Each number is 128 + 32 x the weight over its row's rms, rounded and kept within 0 to 255. Layers, rows and columns count from 0. The size above them is the row's rms in percent of the matrix's.

# layer 6 MLP down (transposed), 2688x448, rms 0.0117, rows 408-467, columns 112-167
size [ 44  57  51 225 262  74  56 280  63  52  52  61  66 262  56  46 152  60  55 289  54  51  45  40  87  57  53  86  50 263  44  56 216  50  50  54 127  55  83  47 121  51  58 216  42  57 148  69  60  61  52  54  53  49 309 259  41  69  62  61]
[[ 96 103 107 164 169 110 123 106 215 159 142  95 129 148 161 195 134 141 122  97 156 124 128 134 131  96 155 107 178 133 109 142 168 110  98 108 142 185  78 129  99  90 181 141 148  70 122 120 111 156 154  96 145 156  85 113]
 [102 138 159  94  92 130 120  92 118 104 130 139 146 167 163 150 121 131 171 104 176 138  49 155 155 125 131 223 123 105 130 136  63 101  74 101 127 162 122 152 147 111 112 115 165 100 128 177 140 136  99 158 110 131 163 134]
 [125 138 228 155 136 154  41  91 113 199  86 123 133 134 103 106 157  69 179 116 129 163 108 118 114 127 104 184 110 126  87  83 160 143 111 130 166  85  93  79 178  73 161 139 126 127 127 114 140 110  91 147 158 120 155 117]
 [107 146 176 140 116  60 123 194 135 103 132 146  74 150 137 149 135 112 166 141 134 102 144 123  99 135 109 165 202 134 131 132 135 176 128  81 117 147  90 175 140 123 150 206 123  94 134 156 150 173 153 128  96 127 140  80]
 [123 125 189 110  81 137 130  93 142  99  81  87 151 121 157  96 157 109 161  82 125 141  99 156  82  89 173 100 128 178  80  89 127 194 146 147 120 139 147  72 138 136 122 161 103 158 121 194 189 155  95 123 100 107 137  60]
 [140 102 137 142 148 171 107 130 129 102 164 130 157 174 132 137 103 143 113 122 116 121 163 157 155 102 201 119 136 143 175 154 135 131  95 114 143 111 139  97 139  72 132 137 152 158  85 139 108 128 134 151 108  86 118 131]
 [132 116 158 101 163 122 100 111  60 140 159 110 198  98 130 155  89 103 200  88 127 156 164 167 147 109 183 140 156 145 160 139  87  97  99  96 138 141 128  49 112 146 102  87 141 115 108 131  76  93 144 173 137 161 127 125]
 [ 93 198 167 105 120 108 145 114 100  95 104  97  64 143 145 105 112 202 124  97 167 146 134 109 141 151 141 126 146 163 156 123  49 118 118  92 105 127  91  60  86 100 119 145 145 119 161 160 119  80 132 124  73 128 162 166]
 [103 116 158  57 160 114 148 160  73 146 103 196 150 145 154 137 106  65 165 114  91 128 132 150 109 156 164 124 153 143 176 114  92 133 137  78 127 183 146 168 136 164 176  96 129 194 194  63 143 103 174 131  51 159 129 118]
 [216 130 135 128 181 110 119 119 133 133 152 131 123 153 100 155 107 123 120 122 147  86 135  92 125 117 132 129  72 152 121 143 107 150 169 116 108 133 119 112 136 172 152 145 220  75 175  95 158 140 142 140  86 118 135  24]
 [134 151 154 111  36 146 106 149 121 104 127 114 117 133 187 102  87 129 195 172 162 147 105 144 140 140 110 122 127 102  99 160 179 124 128 150  93  61 109 117 138  99 117 167 121 147 152 105 162  87  90 138  74 146 209 127]
 [120 126 118 139  82  91  59 157 170 100 161  90 151  90 116 158 125 153 137 153 109 123 141 174 115 142 150 158 169  91 134 115 176 171 124 123 147 155 139 114  99  69 102 154 147  99 123 172 122 150 101 148 146 100 157 185]
 [133 149 148 120 161 151 152  89  65  95 108 143 150 121 111 114 104  84 145 140 143 135 101 123  90  81  99 112 104 166 166 134 126 101 136 196 120  92 139 121 161 181 166 117  93 176 134 139 134 166 150 120 128 120  72 139]
 [111 129 158 152 135 159 130 144 116 126 109 109 126 114 205  93  69 120 173  83 162 135 157 160 119 127 115 130 150 112 107 140 135 104 146 119  98  95  65 185  76  72 139 130 153 144 102 155 100  98 138 161  70 115 127  83]
 [ 99 111 127 110 119 134 146  92 165 158  82 104 104 184 174 109 133 210 138 122 165 135 156  99 113  85 156 106 101 182 146 123  80 127 139 129 149 133 137 111 152 152 121  78  93 140  97 154  95 108  95 153 119 169 178 154]
 [124 162 152 124 123 149 159 111  90 172 109 130 109  93  70 134  84 109 148  92 116 130 126 156 150 119  95  55 142  98 179  76  73 131 132 128 124 155 120 102 154 165 169  89 136 139 138 106 133 153 184 164 139 159 125 139]
 [136  93 202  94  51 130  71  91 127 103 113 143 160 117 113  81 106 106  84 112 133 110  97 156 165 149 198 197 119 194 139 165  66 134 144 172 122  99 162 115  98 135 127 155 112 106  95 165 147 177 125 144 122 170 217 150]
 [116  89  95 198 163 132 152 100 177  89 159 158 115 109 124 100 121 136 148 123 125 112 119 116  98 117 125 115 156 131  58  97 151 177 128 149 126 140  68  82 154  46 175 134 140 107 123  88 136 119 128 144 130 156 144  87]
 [105 147 152 133 173 118 100 109  83 148 110  84  96 162  99 141 112 136  89  76 129  85  98 171 118 144 121 171 112 100  90 142 146  98 166 170 166 119 116 131 105  89 103  76  75 114 174 102 103 167 137 178  38 143 179  99]
 [122 150 104 165 121 140  52 156 153 144 170 168 149  96 100 144 122  55 122 118 139 159 124 129  96  71 142  88 164 135 131 101 142 125 105  83 150 125 113 111 121 161 130  88  97 141 145 150  65 143 122 106 145 117 136 167]
 [136 173 146 127 136 160 178 168 119 127 110 209 163 149 145 112 144  54 120  97 142 160 112 150  69  91 145  75 126 154 143 115 137 127 130 120 136 179 152 134 125 106 182 117 131 197 137 130 168 123 113 101 114 111  74 148]
 [122 136 123 240 122 135  46 155 131 156 137 103 149 154 119 168 147 175 123  63 110 103  70 137 102 120 141 162 196 134 138  95 176 119 169 147 149 138 102 171 130 126 102 161 148 129 112 138 138 151 137 167  62 101 162  98]
 [148 134 165 211 139  98 117 104 176 176 102 131 101 165  94 174 154 127 112  93  79 140 145 143 130 151 128 120  96  53  82 129 138 187 165 133 175 164 126  85 100 137 108 134 103 111 142 138 123 155  80 106 115  86 111 136]
 [117 124 140 105 122 138  91 117 103 134  73 138 134  94 111 126 173 118 110 125 164 112 135  83  94  92 101 141  77 128 127 137  97 133  99 163 155 161 188 117 119 127  98 110  71 151 108 183 102 144 150  89 121 116  84 137]
 [119 161 119 111 158 125 143 155 174 126 150 140  68 146 182 123 107 147 143 170 203 160 133 154  95 127 125 214 168 118 153 146  93 116  99 154 133  90  79 128 182  77 128 153 157 134 133 130 146  71  89 138 137 116 129 152]
 [131 141 112 105 121  66 132 143 140  49 143  75 157 134 162 159 162 167 135 113 128  79 234  76 115 113 115 136 104  93 128 112 176 146  43 136 108 153 122 127 115 170 136 141 100  90 149 161  69 142 118 165 161 127 128 120]
 [119 140 108  94 179 168 113 132 131 153 150 120  93 106  86 140 140 127 156  73  87 113  61 118  57 166 156 168  97 123 167 101 137 165 121 103 163 140  54 124 148 135 137 224 154 151 144  51 156  92  93 174 131  91 131  97]
 [ 81 130 132 124 114  90 129 121  83 152  70  97 113 177  62 179 161 106 118 101 166  88 145 114  75 112 139 151 160 146 151  53 132  88 115 119 154 133 158  71  98 139 123  76  95 137 116 105 118  56 100 124 141 164 164 108]
 [131 160 158  70 151 110 160 145  73 168 114 144 104 101 108 132 105 135  82 120 139 116 176 184 132  94 154 157 131 125 193  77  87 106 140 130 127 163 139 117 131 178 152  72  93 133 140 135  95 172 152 161 154 149 115 141]
 [101  77 137 126 114 120 133  93 140 153 125 102 134  51 120  98 125 133 106  90 126 165  85 162 186 176 214 145 116 149 152 172  56 138 146 167 194 110 142  99 132 130 124 157 143 141  87 142 156 150 175 136  70 137 206 206]
 [140 122  94 146  70 165  93 133  67 159 125 110 134 146 159 135 153 124  87  90 112  65 185 138 136 130  77 168 127 145  67  97 137 126  41 122 162 153 143 161 135 156 172 136  91 120 137 114 101 145 134 170  93 126 172 104]
 [107 104 154 128 149 125 148 169 124 104 146 140 106  93  88 151 188 146 161 125 116 132  80  86 123 127 142  94 103 125 140  79 154 162 167 153 121 171 156 100  65 142 162  75 134 143 102 156 122 169 105 125 168 139  95 184]
 [148 162 111 140  84 125 131 156 136  97  96 117 186 124 116 153 157 156 123  74 131 131 107 105  69 129 139  61 159 183 120 108  80 192 129 137 190  91  79 145  78 106 141 126  71  93 118 104  70 118 127 115 139 125  90 172]
 [140 177 129 112 120 141 188 187 155 147 121  95 127 127 181  76 182 127 147 108 115 138  77 157 120  67 189  70 153 100 123 188 100 125 103 106 126 134 138 126  59 113 128 145  94 117 114 108 103 105 161 103 169 114 108 180]
 [112 114 139 145  90 135 130 133  91  90 131 111 162 167 162 124 185 174  96  92 138  89  96 112 110 138 157 131 150 114 141 149 175 132 143 159 165 159 172 170  74 166 123 139  46 135 117 145 146 146 141 110 112 129  86 137]
 [126 119 156 184 136 106 149  93  84 161  85 157 132 124 175  96 120 102 177 125 105  90  70 154  72 117 143 109 137 200 156 113  78 165 199 129 144 208 131 108 149 206  98 128 135 120 136 108 141 143 157 139 109 128 136 119]
 [193 127 171 184 136  80 125  94 146  93 172 150  96 123  86  88  98 101 154 206 122  97 125 147 143 127 142 145 145 121 138 108 112 131  92 118  94 113 147 104 125 133 132 113 167 131  84  99 193 163 102 130 129 143 157  84]
 [176  89 136 141 151 156 145 118 110 138 109 157 127 128  96 105 141 136  80 101  70 116  83 133 141 146 100  49 121  92 160  96  64 111  82 127 137 155 124 115 154 177  99 104 189 134 188  50 154 186 177 128 135 114 103 112]
 [101  90  92 140 121  90 134 124 112 129 156 133 170 142 179 156 124 167 138 160 147  82 181 109 107  85  76 141 122 152 127  89 143 171  78 137 126 137 127 107  83 100 128 127 154 103 136 100  86 144 154 150 125  79 152 108]
 [161 153 138  71  84 102 210 129 169 155 126 104 143 139 116 164  97 164  76  83 150 123 138 139 132 117 163 113 165 107 155 162 113  99 113 142  87  88 119 125 157 135 147 144 194 123 136 113  91 145 131 121 135 152 147 120]
 [159 113 124 115 150 130  91 144 141 190  93 232  97  83 121 127 145 113 172 134 100 165 128 173  71 155 152 153 155 111 141  71 142 152 143 139 128 137 133  95 102  86 157 113 129 109 121 182 167  85 174 118 123  94  89 161]
 [125 142 155  90 142 103 138  96 117 128 111 115  84 128 164 131 203 124 151 134 131 122  83 128  78  88 116 135 117 125  93 118 138 139 143 127 148 141 115  72  85 140 123 130 120 170 134 145 150 102  80 124 122 177 106 130]
 [149 116  48 173 115 100 105 177 111 107 160 129 116 145 154 151 102  80  68 152 175 116 163 103 127 152 117 203 121 134 104 160 106  93 176 200 101 131 142 169 118  73  83 169 186  90 131 118 163 105  78 128 116  57 117  90]
 [145  74 113 153 117 125 128 158 179 120 137 139 137 128 158 168 117 207 148  70 132 109 117 169 135 185 140  58 172 227 138 155 160 115 164 103 135 128  90 145  99  76 149 107 155 115 155 138 132  88 214 171 118 152 137 117]
 [140 119  85  72 124 104  84 116 101 117  96 120 167  92 136 104  83 133  74 129 140  79 170 108  50 124  98 151 127 156 124 135 120  97 135 138 146  77  72 123 145 126 141 136 147 125  96 156 104 133 146 164 155 136  88 111]
 [161 162 118 176 174 122 129 114 128 135  85 164 111 173  55 154 114 139  96 127  96  61 155 127 130 117 165 138 130 113 110  79 214 141 153 181 149 122 117 157  56  64 163 134 130  62 115 141 122 132 115 106  90 173 177 127]
 [ 84 136 124 112  93  94 107 155 220 140 125 120  92 133 163 106 130 146 182 118 104 109 143 130 132 145 155 116 182  84 140 101 149  97 109 114 100 167 123 113 124 128 169 199 125 117 150 104 146 154 126 153 159 149  76 123]
 [139 129 183  92 226 135  99  90 148 167 143 119 141 117 104 107  79 102 150  77  84 104 114 137  95 130 181  95 139 161 190  86  94 164 122 101 158 120  59  77 118 140 135 149 137 170 135 120  93  44 160 169 115 168 133  92]
 [120 164 148  92 140 108  76 126 143 126  92 131 216 136 158 140 126 165 108 101 106  97 189 116 147 135 133 137 148 155 116 136 143 115 162 120 157 147 135 170  76 122 136  86 124  93 119 127  70 122 181 127 130 175 126 147]
 [ 89 137 134 175 193 126 153 165 183 153 133 158 164 107 160 152 114  87 111  94 107 121  83 128  69 158 103  45 172 133 174  96 141 138 158 107 164 163  63 118 102  89 140 121 190 171 144  66 153 113 108 178 115 100  70 112]
 [128 131 160  68  91 108 172 141 181 117 112 144 224 151 101 186  96 184 154 116 144 116 139 172 110 146 132 162 192 114 147 117 138  93  82  69 100 111  84 137  37 106 142 110 177 124 156 127 109 130 162 114 167 186 132  91]
 [146 154 127 136 165  91  97 132 203 123 152 143 186 160 146 157 131 137  97 163 190 173 121 138 135 119 162  94 125 113 142 152 125  61 170 143 127 103  89 130 123  93 128 115 160 120 124 138 136 123 136 112 148 115  95 155]
 [ 91 142 185 100 164 145 134 139  98 112 137 133 138 115  45 132 202 123 144 119  94  75  91 110  93 130 134 104 105 143  71  47 165 176 132 118 159 130 157 120  95 119 151 101 110 125 118 146 111  77 132  81 158 151  89 154]
 [167 154  97 145  84 115 166 134 145 164 174 124  94 118 106 190 138 137 182 150 159  78 105 100 128 170 105 191 103  73 123 105 148 111 141 143 101 152 128 186 105 164 116 146 138 111 155 112 168 149 101 108 116 129 181 129]
 [169 169 165  82 139 114 119 203 172  43 125 149 163 188  94 162 138 161 111 125  83 153 120 191 126 107 122 151 120 197 134  92  99 172 148  98 120 117  85 116 121 124 123 180 102 132  99 160 108 168 158 100 139  74 155 124]
 [115  74  97 160 111  91  79 133 119 152 156 101 100 155  98 198  85 150  97  63 155 148 136 146 125 149 147  85 187  98 192 157 135 101 142  85 150 139 106 124 118 102 161 156 177 142 129  94  84  42 124 177 140 106 113  96]
 [116  90 139 110 117  78  75 106 152 124 111  98 100 154 153 134 107 176  82 133 157 122 171 115 105  81  85 141 130 102  91  89 181  91 136 153 121  99 109 102  61 148 122  89  71  77 122 170  93 121 147 113 148 164  92 139]
 [124 110 111 166 134 136 118 133 119 134 138 173 158 152 120  66 105 124 154 119 186 174  75 115 128 116 141 100 149 113 165 139 110 150 124 134 186 132 124 150 140  64 132  55 144 119 131 117 144 117 116 116 130 132 145 125]
 [ 92  98 177 106 187 132 104 105 105 119 175 150  68 101  71 151 115  99 135 132 138 120  59 146 127  92 144 154 144 116 193 138 113 118 148 128 170 118 134 136 112 134 179 133 174 130 113 138 139 111  80  92  95 122 129 171]
 [153 147 127 156 180 167  81 116 138 160 134  99  82  79 103 130 159 119 125 105  40  62 100  99  82 153 161 197 165  95 153 152 127 109 135 136 138 152  88 135 131 131 137 155 179 117 139 115 155 120 149 168 110 116 101 146]]
# layer 6 MLP up, 2688x448, rms 0.0184, rows 409-468, columns 112-167
size [ 72  68 195 258  77  77 242  79  66  66  69  75 222  71  58 142  77  69 230  72  70  58  54  99  73  67  92  71 238  66  74 235  68  64  72 122  76  88  67 123  59  72 220  58  66 157  81  74  77  67  68  67  67 279 222  64  75  70  69  80]
[[143 122  43 132 133  86 167 189 123 142 126 129 112 118 125 135 177 142 137 139 140  92 190 104 155 160 143  76 129  97 136 110 136 195 182 176 150 143 129 107 107 155 116 139  79 154 125 106 123 141 103 106  89 157  99 123]
 [ 92 118  55 120  93 152 139 140 116  76 144 128 111  85 112 132 128 161  91 136 144  85 160 121 145  60 158 106 123 154 187 161  88  72  98 109 123 171 127 184  82 170  98 128 114  88 127 110 139 116 162 111 100 163 123 123]
 [146 135  52 112  99 175 149  94 101 204 100 122 149 127  94  84 132 198 116 130 119 180  81 159 148 141 157 103  70 115 161 134  98 104 117  95 153  92 160 123 130 125  87  86 130 115 122 104 113  96 133  92 167 184  84 173]
 [123 137 144 110 129 162 169 122  89 127 199 107 154 107 169 103 197 130 138 155 119 136 131  86 143 108 112 195 124 171 110 141 163 131 135 136 124 151 156 158 129 142  92 147 170 117 126 105 140 190  76  55  91  68 134  81]
 [101 182 122  97 122  87 135 134  72 164 109 139 123  81 135 176 148 117 131 212 125 133  91 112 127 188  77 191 122 103 103  94 125 126 159 145 102 134 114 166 109 143  99 115 176 113 148 103 195 121  96 107 120 173 147 105]
 [177  87 104 126 128 133 118 131 134 124 120 115  77 153 130 128 156 158  67 159 137 108  89  72 148 168  59 122 121  50 154 134 141 122 143 149 133 130 129 175 117 135 137 170 128 176 122 133 232 135 121 120  89 133 108  95]
 [172 149 104 121  49 155 140  89 131  81 134 128  84 168 159  96 136 133 137 141 178 138 165 112 191 115 108 185 161  52 182 145 103 141  97 144  99 112 106 169 120 160 165  85  92 100 157 117 167 124 102 106  78 127 145 172]
 [156 149 101 135 102 190  77  94 150  91  89  70 114 139 114  91 152 158 115 165 142 134  56 129 141  81 142 127 117 130  55 136  89  79 122 207 210  94 130 114 131 111 122 158 109  91 106 167 111 126 111 125 177  96 143 108]
 [ 62 133 117 107 106 168  75 116 123 138 153 127 153  74 200 125 140 159 121  89  78  66 111 116 109 147 143 114 155 127 143 123 166  93 114 107 187 123 120 125 104 127 118 120  20 151  85 107 120 101 107 140 181 175 102 195]
 [177  80 105 147 168 115 130  94 103 202 118 146 133 202  95 124 133  90  98 118 146 139 142 118  76  86 165  98 104 153 182  82  79 199 109 108 136 193 103 100 113 147 108 109  99  99 103 160 115 114 208 125 163  95  46 142]
 [102 145 153 101 174 138 113  65 105 143 137 158 101 188 153 116 117 124  85  96 184 125 136  75  86 116  70 105  97 179 163 122 130 101  96  93 110  98 142 156 116 129 113 153 143 174 143 101 187 105  97 123 112 124 113  98]
 [ 98  47 151 130 109 148  82 154 165 115 101 129 156 154 145 142 147 157 135 118  90 123 144 136 166 130 155 186 125  90  81 136 114 134 149 118 142 175 125 127 129 119 114  85 147  89 134 149  56  81 121 130 168  86 191 100]
 [178 112  74 117 119 119 129 138 159 117 111 108 110 115 153 165 117 133 109 111 142 141 175  87 101 131  98 122  75 124 151  98 110 116 127 145  69  89 138 146 141 117  74 118 106 148 146  87 152 159 122 115 151 143 151 117]
 [154  93 121 137 161  90 111 217 148 118 124 149 131  54 168 181 132  80 161 152  91 115 144 138 172 214  98 162 155 107  93 105 150 172 140 166 112  96 108 116 151  99 145 113 163 112 101 165 151 115 181  88 140 100  97 151]
 [145 112  76 125 132  57 137 146 182  87 132 199 155 202 184 131 181 151 170 156 142  92 103  90 123 146 166 140 124 173  82 142 122 173 143 158 127  87 162 127 129 104  94 130 134  89 104 153 176 151 136 126 114  96 120  81]
 [139 134 110 123 147 136 144 167 124 148 116  87  96  83 161 144 151 144  76 164 141 154 159 129  83 146 126  92  83  98  95 117 155 138 159 112 174  51 171 146 170 115 103 132  68 124 172 113 194 138 114  72 148 130  72 124]
 [191 173 174 116  70  66 109 119  78 129 181 113  90 156 150 161 169 165 161 167 162 128 125 144 173 142 155 151 121  58 174 119  76  75 152  77 168  93 200 168 136 179  51 145 154 159 118 115 164 155 130 152 137 165 101 142]
 [139  83  77 105  89  76 135 148 114 134 162  99 101 124 180 148 135 160 142 131 146 149 174 119 158 134 165 105 157  76 154 121  82 129 115 108 151 168 156  85 167 140 134 155 151 160  76 102 128 156  98  97 172 157  79 184]
 [124 129 149 107 156 138 188 146  69 135  92  77 142 183 172 111 155 165 126  77 113 127 140 153 124 167 112 150 120  89 141 167  33 165 124 151 139 143 143 129  90 139 110 142 165 141  95  96 126 154 140 126 114 181 167 132]
 [ 87 120 110 119 142 112 101 101 142  73 140 108 123 140 132 122 136 165 155 167 131 112 133 148 230 145 138 158 136 157  70 127  70 133 159 160 124  89 139 120 151 136  93 102 121  63 104 149 126 164 127 140 164 127 220 116]
 [165  74 148  74 115  83 200 163  95 149 165 143 106 155 133  60 134 117  70 134 153 144 158  91 111 126 149 106 115  75 105 116  56 141  97  96 175 122 147  77 121 134 105 114 143 137 108  97 162 119 106 138 170 137 107 167]
 [ 68 174  27  88 116 169 186 164 124 153 121 140 130  71 107  77 114 121 106 133 168 119 141 117  76 148 141 102 133 220 161 147 182 109  41 128  74 109 143 167 126 106 129 127 152 127 117 128 131 138 157  98 142 187 140 133]
 [120  69 136 153 162 118 137 118 122 171 164 107 126 110 175 120 107 145 190 137  89 129 138 168 161 203 142 160 158  88 132 118 140 106 181 150 111  92 133 149 179 116 125 120 123 163 165  96 182 134 108 142 123 146 209 114]
 [156  89 162 150 194 144 169 121  50 176 114 140 131 131 107 148 162 118 187 123  84 122 102  95 114 127 121 111  93  78 177 108 142 123 156 179 167 164 182 142 124 165 112 125  96 132 140 103  83 190 166 101 119 164 150 142]
 [ 84 125 124 137 110 134 148 144 142 124 151 154  76  82  91  62  95 119 139  89 120 163  66 153 140 151 142 127 150 161 150 186  90  14 128 121 163  66 129 119 115 100 163 133 101 180 117 150 125 124  87 136 146  90 110 135]
 [149 146 162 160 108  85 115 145  79 144 132 120 157 115 205 134 141 132  64  90 158 112 167 135 189 118 135 124 175  93 128 144  90  28 132 144 169 119 143 155  95 135  76 108  86  80 116  94 135 143 118 131 153 143 107 182]
 [110 148 100 120  80 130 139 151 167 117 183 163 167  43 163  92  94 170 140 129 102 162 127 149 187 144 132 137  99 116 111 193 107 143 141 158 104  97 145 164 180 142 141 151 126  72 153 171  80 207 159  88  78 132 135 124]
 [ 79 130 113 131 112 162 128 124 183  94 113 144 135 112  99 135 102 114 208 151 108 122 104 110 168 198 132 149 133 163  54 149 154 186  93 133  72  92 130 113 175  76 169 117 163 106 121 155 122  89 113  91 128 115 167  67]
 [147 118 133 108 114 117  96 172 108  98 143 121 136 114 132 141 143 144 147 133 108 202 155 102 128 156  48 166 133 152 133  72 131 139  87 125 126 124 115 140 131 160 161 142 107 130 206 133 136 131  89  72 122 163  89 136]
 [126 172 167 103 188  97 195 167 128  87 106 132  79  85  82 101  89 123 191 127 127 136  70 188 135 134 138  75 149 150 154 114 133 130  92 161 118 108 107 101  91 104  96 104 148 144 176 151 128 134  88 123 166 101  61 138]
 [ 97 125 138 129 136 115 145 103 150 159 184 153 172  91 164 123  82 103  98 124 141 110 130 131 153 176 129 186 120 169 131 167  83 104 115 104 153  58 126 161 187  85  95 137 115 144 140 121 127 113 134 103 115  96 193  35]
 [ 84 147 140 106 154 154  93 147  77 112 111 213 114 158 117  77 172  80  95 124  81 147 142  92 106 133  56 182 110 123 122 111  76 136  63  94  89  82 109  77 107 127 108 154 100 100 129 157 158 145  91  84 129 124 129 144]
 [114 167 101 125 176 104 138 110 104 106 133 164 146 152  85 181  87 105  92 152 118 173 181 108 135 172  76 196 148 181  96  98 175 145 109 144  78 130 118 126 179 126 160 104 164 175 159 134 120 138 116 133 111 112 192 139]
 [ 91 159 145 129 175 117  90 131 180 163  90 153 109 126 136 172 106 100 166 143 103 148 139 173 101 121 107 152  89 154  98  89 141 117 144 146  95 129  90  85 165  78 133 110 166 173 169 111  94 109 120 118 132 117 200 107]
 [ 89 173  88 119  81 175 105 170 115 147 143  76  95  65 153 151 145 176  73 167 139 132 121  65 233 127 126 154 130  66 110 146  83 103  55 138 163  91 128 132 114  91 154 141 115  90 127 128 116 103  90  89 150 151 147 112]
 [116 138  89  54 106 135 156 127 120 181 107 109 165 128 132 197 124 135 112  82 143 181  75 132 103 146 116 132 101 152 130 193 131 130 156 121 140 120  96 124 109 129 130 125  91  96 155 118  94  93 125  95 124 108 141 193]
 [112 170 145 127  83 123 120 132 113 135  59 172 130 176 151 126 108 113 174 132 133 126 125 126 169 119 148 169 151 224  98 141 159 156 159 136 143  81 150 103 110  91 156 127  92 110 104 157 138 105 123 124 117 128 159 106]
 [110 134 163 127  81 113 122 145 131 119 167 118 106 144 124  86 129  88 116 121 103 150  33 134 118 178 169 172 139  82 148 165 113  91 192 141 184  61 157 131 187 110 112 175  78 140  98 150 169 143  56  88 138 169 103 118]
 [132 162 117 153 151 122 176 110 107 102 139 165  90 110  89  86 155  81 199 156 108 136 140 146 123 161 133 151 107 172  71  87 127 192 104 127 130 129 137 136 128 143 154  99 143 193 124 152 126  95 148 132  88 131 117 167]
 [ 98 122 153 151 119 174 162 125 117 109 113  62 151 120  71 137 164 173  70 147 139 139 119  77 126 143  98 125 101 125 175 164  74  95  82 138 153 123 135 139 181 151 105 155 110 123 149 116  93 189  87 114 118 158 188 110]
 [104 151  49 130 128 139 179 194 150 187 189 158 144 122  97 155 104 155 105 140 152 137 156 103 168 140 154 167 137 122 108 187 153 215 141 127  98 137 131 128 168 131 169 107 112  87 123 113 134 158 162  98 122 121 168 114]
 [132 159 171  96 174 213 155  46 145 149 128 144 149 126 150 124 139 140 255 122 104 128  73 123 112 106 156 135 147 171 114  84 155 145 125  69 134 121 153 129 137 137 110 105  77 170 161 103  60 123 135 140 141 182 105 177]
 [ 98 134 127  83 145 119 117 119 112 113 129 148 125 115  85 142 135  52  71 144  98 156 135  91 107  98 169 148  80  85 107 126 110  88 177 186 145 139 178  91 150 151  71 156  87 153 160  80 132 149  93  69 155 135 157 107]
 [127 115 182 144 107 133 128 129 129  88 229 165 113 173 133 125 157 105 223 158  78 151 156 157 227 150 164 157 136 127 103 142  93 183 141 157  86 168 188 108 147 108 192 108  85  91 116 160 114 151  95 143 123 114 139 142]
 [ 98  87  75  96  70  89 144 142 147 114 118  63 136 122 158 132 174 145 213 154 159  97 123 135 123 173 169 118 110 116 125 149  39 100 131 102 142 141 133 120 182 153  75 110 175 186  97  90 143 178 124 118 204 151  91 152]
 [173 143 119 118 169 116 160 130 112  63 172 151 127 124 154 122 146 128  78 166 113 130 126 143 138 101 102 173 108  94  98 147 120 146  79 145 132  83 149 147 163 133 141 108 147 168 140 107 157  68 136 102  96  97 170 121]
 [124  97  88 123  76 113 119 163  78 141 134 105  95 158 217 144 152 153 108 107 124 112 154  83 145 132 109 131 157  75 113 144 160  79 152 162 121 163 143 154 149 135 105 157 126  94  88  90 184 165 105 128 108 126 169 131]
 [ 76 139 165 118 134 165 156  72 118  84 126 121  49 156 122  94  84  79 192 154 126 160 109 128 146 121 115 130 134 145 136 120 103 152  33 147  62  99 153  68 163  75 159 148 146 169 128 157 128 140  53 117 132  83 137  92]
 [110 139 138 123  94  98 162  69  83 138 189 121  84 119 171  91 129 166 184 131 143  95 145 136 133 131 167 209 151 124  92 154  56  64 121 130 180  33 184 125 168 114  81 124  88 140  92 103 145 176 132 118 136 174 180 122]
 [132 104  60 119 153 117 186 130  90 130 154 112  54  86  99  94 144  90  78 117 104 130 176  92 137 138 145 118 105  79 147 111  72 175 128 151 153 100 161 129 198 111 147 161 125 145  95 123 154 172  75 135  93  99 120 151]
 [128 153 177 137 126 160 106 138  71 100 101 125  93 174  93 106 172 140 134 142  87  97 189 109 118 137 107 124 118  84 117 119 151 193 106 141 139 128 135 117 123 178 136 119 141 132 133  65 141 152 150 127  58 169 155 162]
 [117  58  31 105 125 138 193  92 215 194 120 127 116  75 163 139  62 121 105 136 147 176 152 104 124 152 127 116 147 171 173 196  76  85  90 104 124 115 124 138 155 149 112 144 172 129 169 125 103 178 108 130 124  90 168  97]
 [113 178 165 131 141 144 184  52 137  96 142 119 158 150  83  78  96  99 128 152 128 163 106 120  84  99 164  98 114 202 159 134 134 164  86 164 157  77 147 108 121  94 108  95  63 126 153 137 127  76 125 105 145 113 106 157]
 [151 148 161 120 106 100 127 129 115  98 142 170 128 179 154 111 132 112 116  97  77  98 124 128 146 111  71 117 140 104 131 152 124  97  82  64 112 123 190  94 146 138 147 126 116 105 123 110 180  93 115 118  84 124 123 144]
 [149 163 102  86 109 154 165 148 130 143 115 139 118 128 180  85 142  90 126 164  84 126 142 162 118 112  41 108  68 151  80 124 129 181 134 152 170 113 131 120 164 102  65  89  98 113 105 124 110 163  73 119 116 172 135 111]
 [123 147 171 146 130 117 191 146 150 146 123 130 112  46  88 120 108  79 160 132  99 167 115 170  95 145 145 127  98 131 150 152 124 189  94  94 119 114 116 111 151 135 184 128 147 212 111 121 159  95 174 134 101 121 141 104]
 [101 146 148 123 136 116 172 109 139 144 130 112  84 128  87 207 142 153 100 165  93  91 188 200 143 175 117 146 142 128  60  66  67 147 118 138  51 119 198  99 135 182 136 153 113 146 169 128 105 193  73 122 142 132 122 110]
 [101 151 125 116 135 179 189 123 153 175  98 126 173 173 175  88 121 152 163 149 118 144  97  87  97 144 133 131  79 145  46 117 138 203 114 153  87 139 148 123 171 135  86 138  57 102 174 100  95 119 115 132 155 117 147  60]
 [168 186 110 111 111 105 146 134 100 110 231 196 172 150 195 117 134 141 123  98 168 128 179 101 105 111 134 143 165 187 104  93 171  98 151 112 116  99 132 170 157  95 137 121 113 146  96  70 175 131  96 120 149 156 162 156]
 [ 89 134 200 115 142 138 132 130 157 100 111 115  80 157  77 108  98 109  76 175  84 147 119 184  97 139  92 123 138 112 160 121 139 145 112 124 139  97 118 137 110 173 102 124 153 201 159 122 116  88 104 182 170 128 151 163]]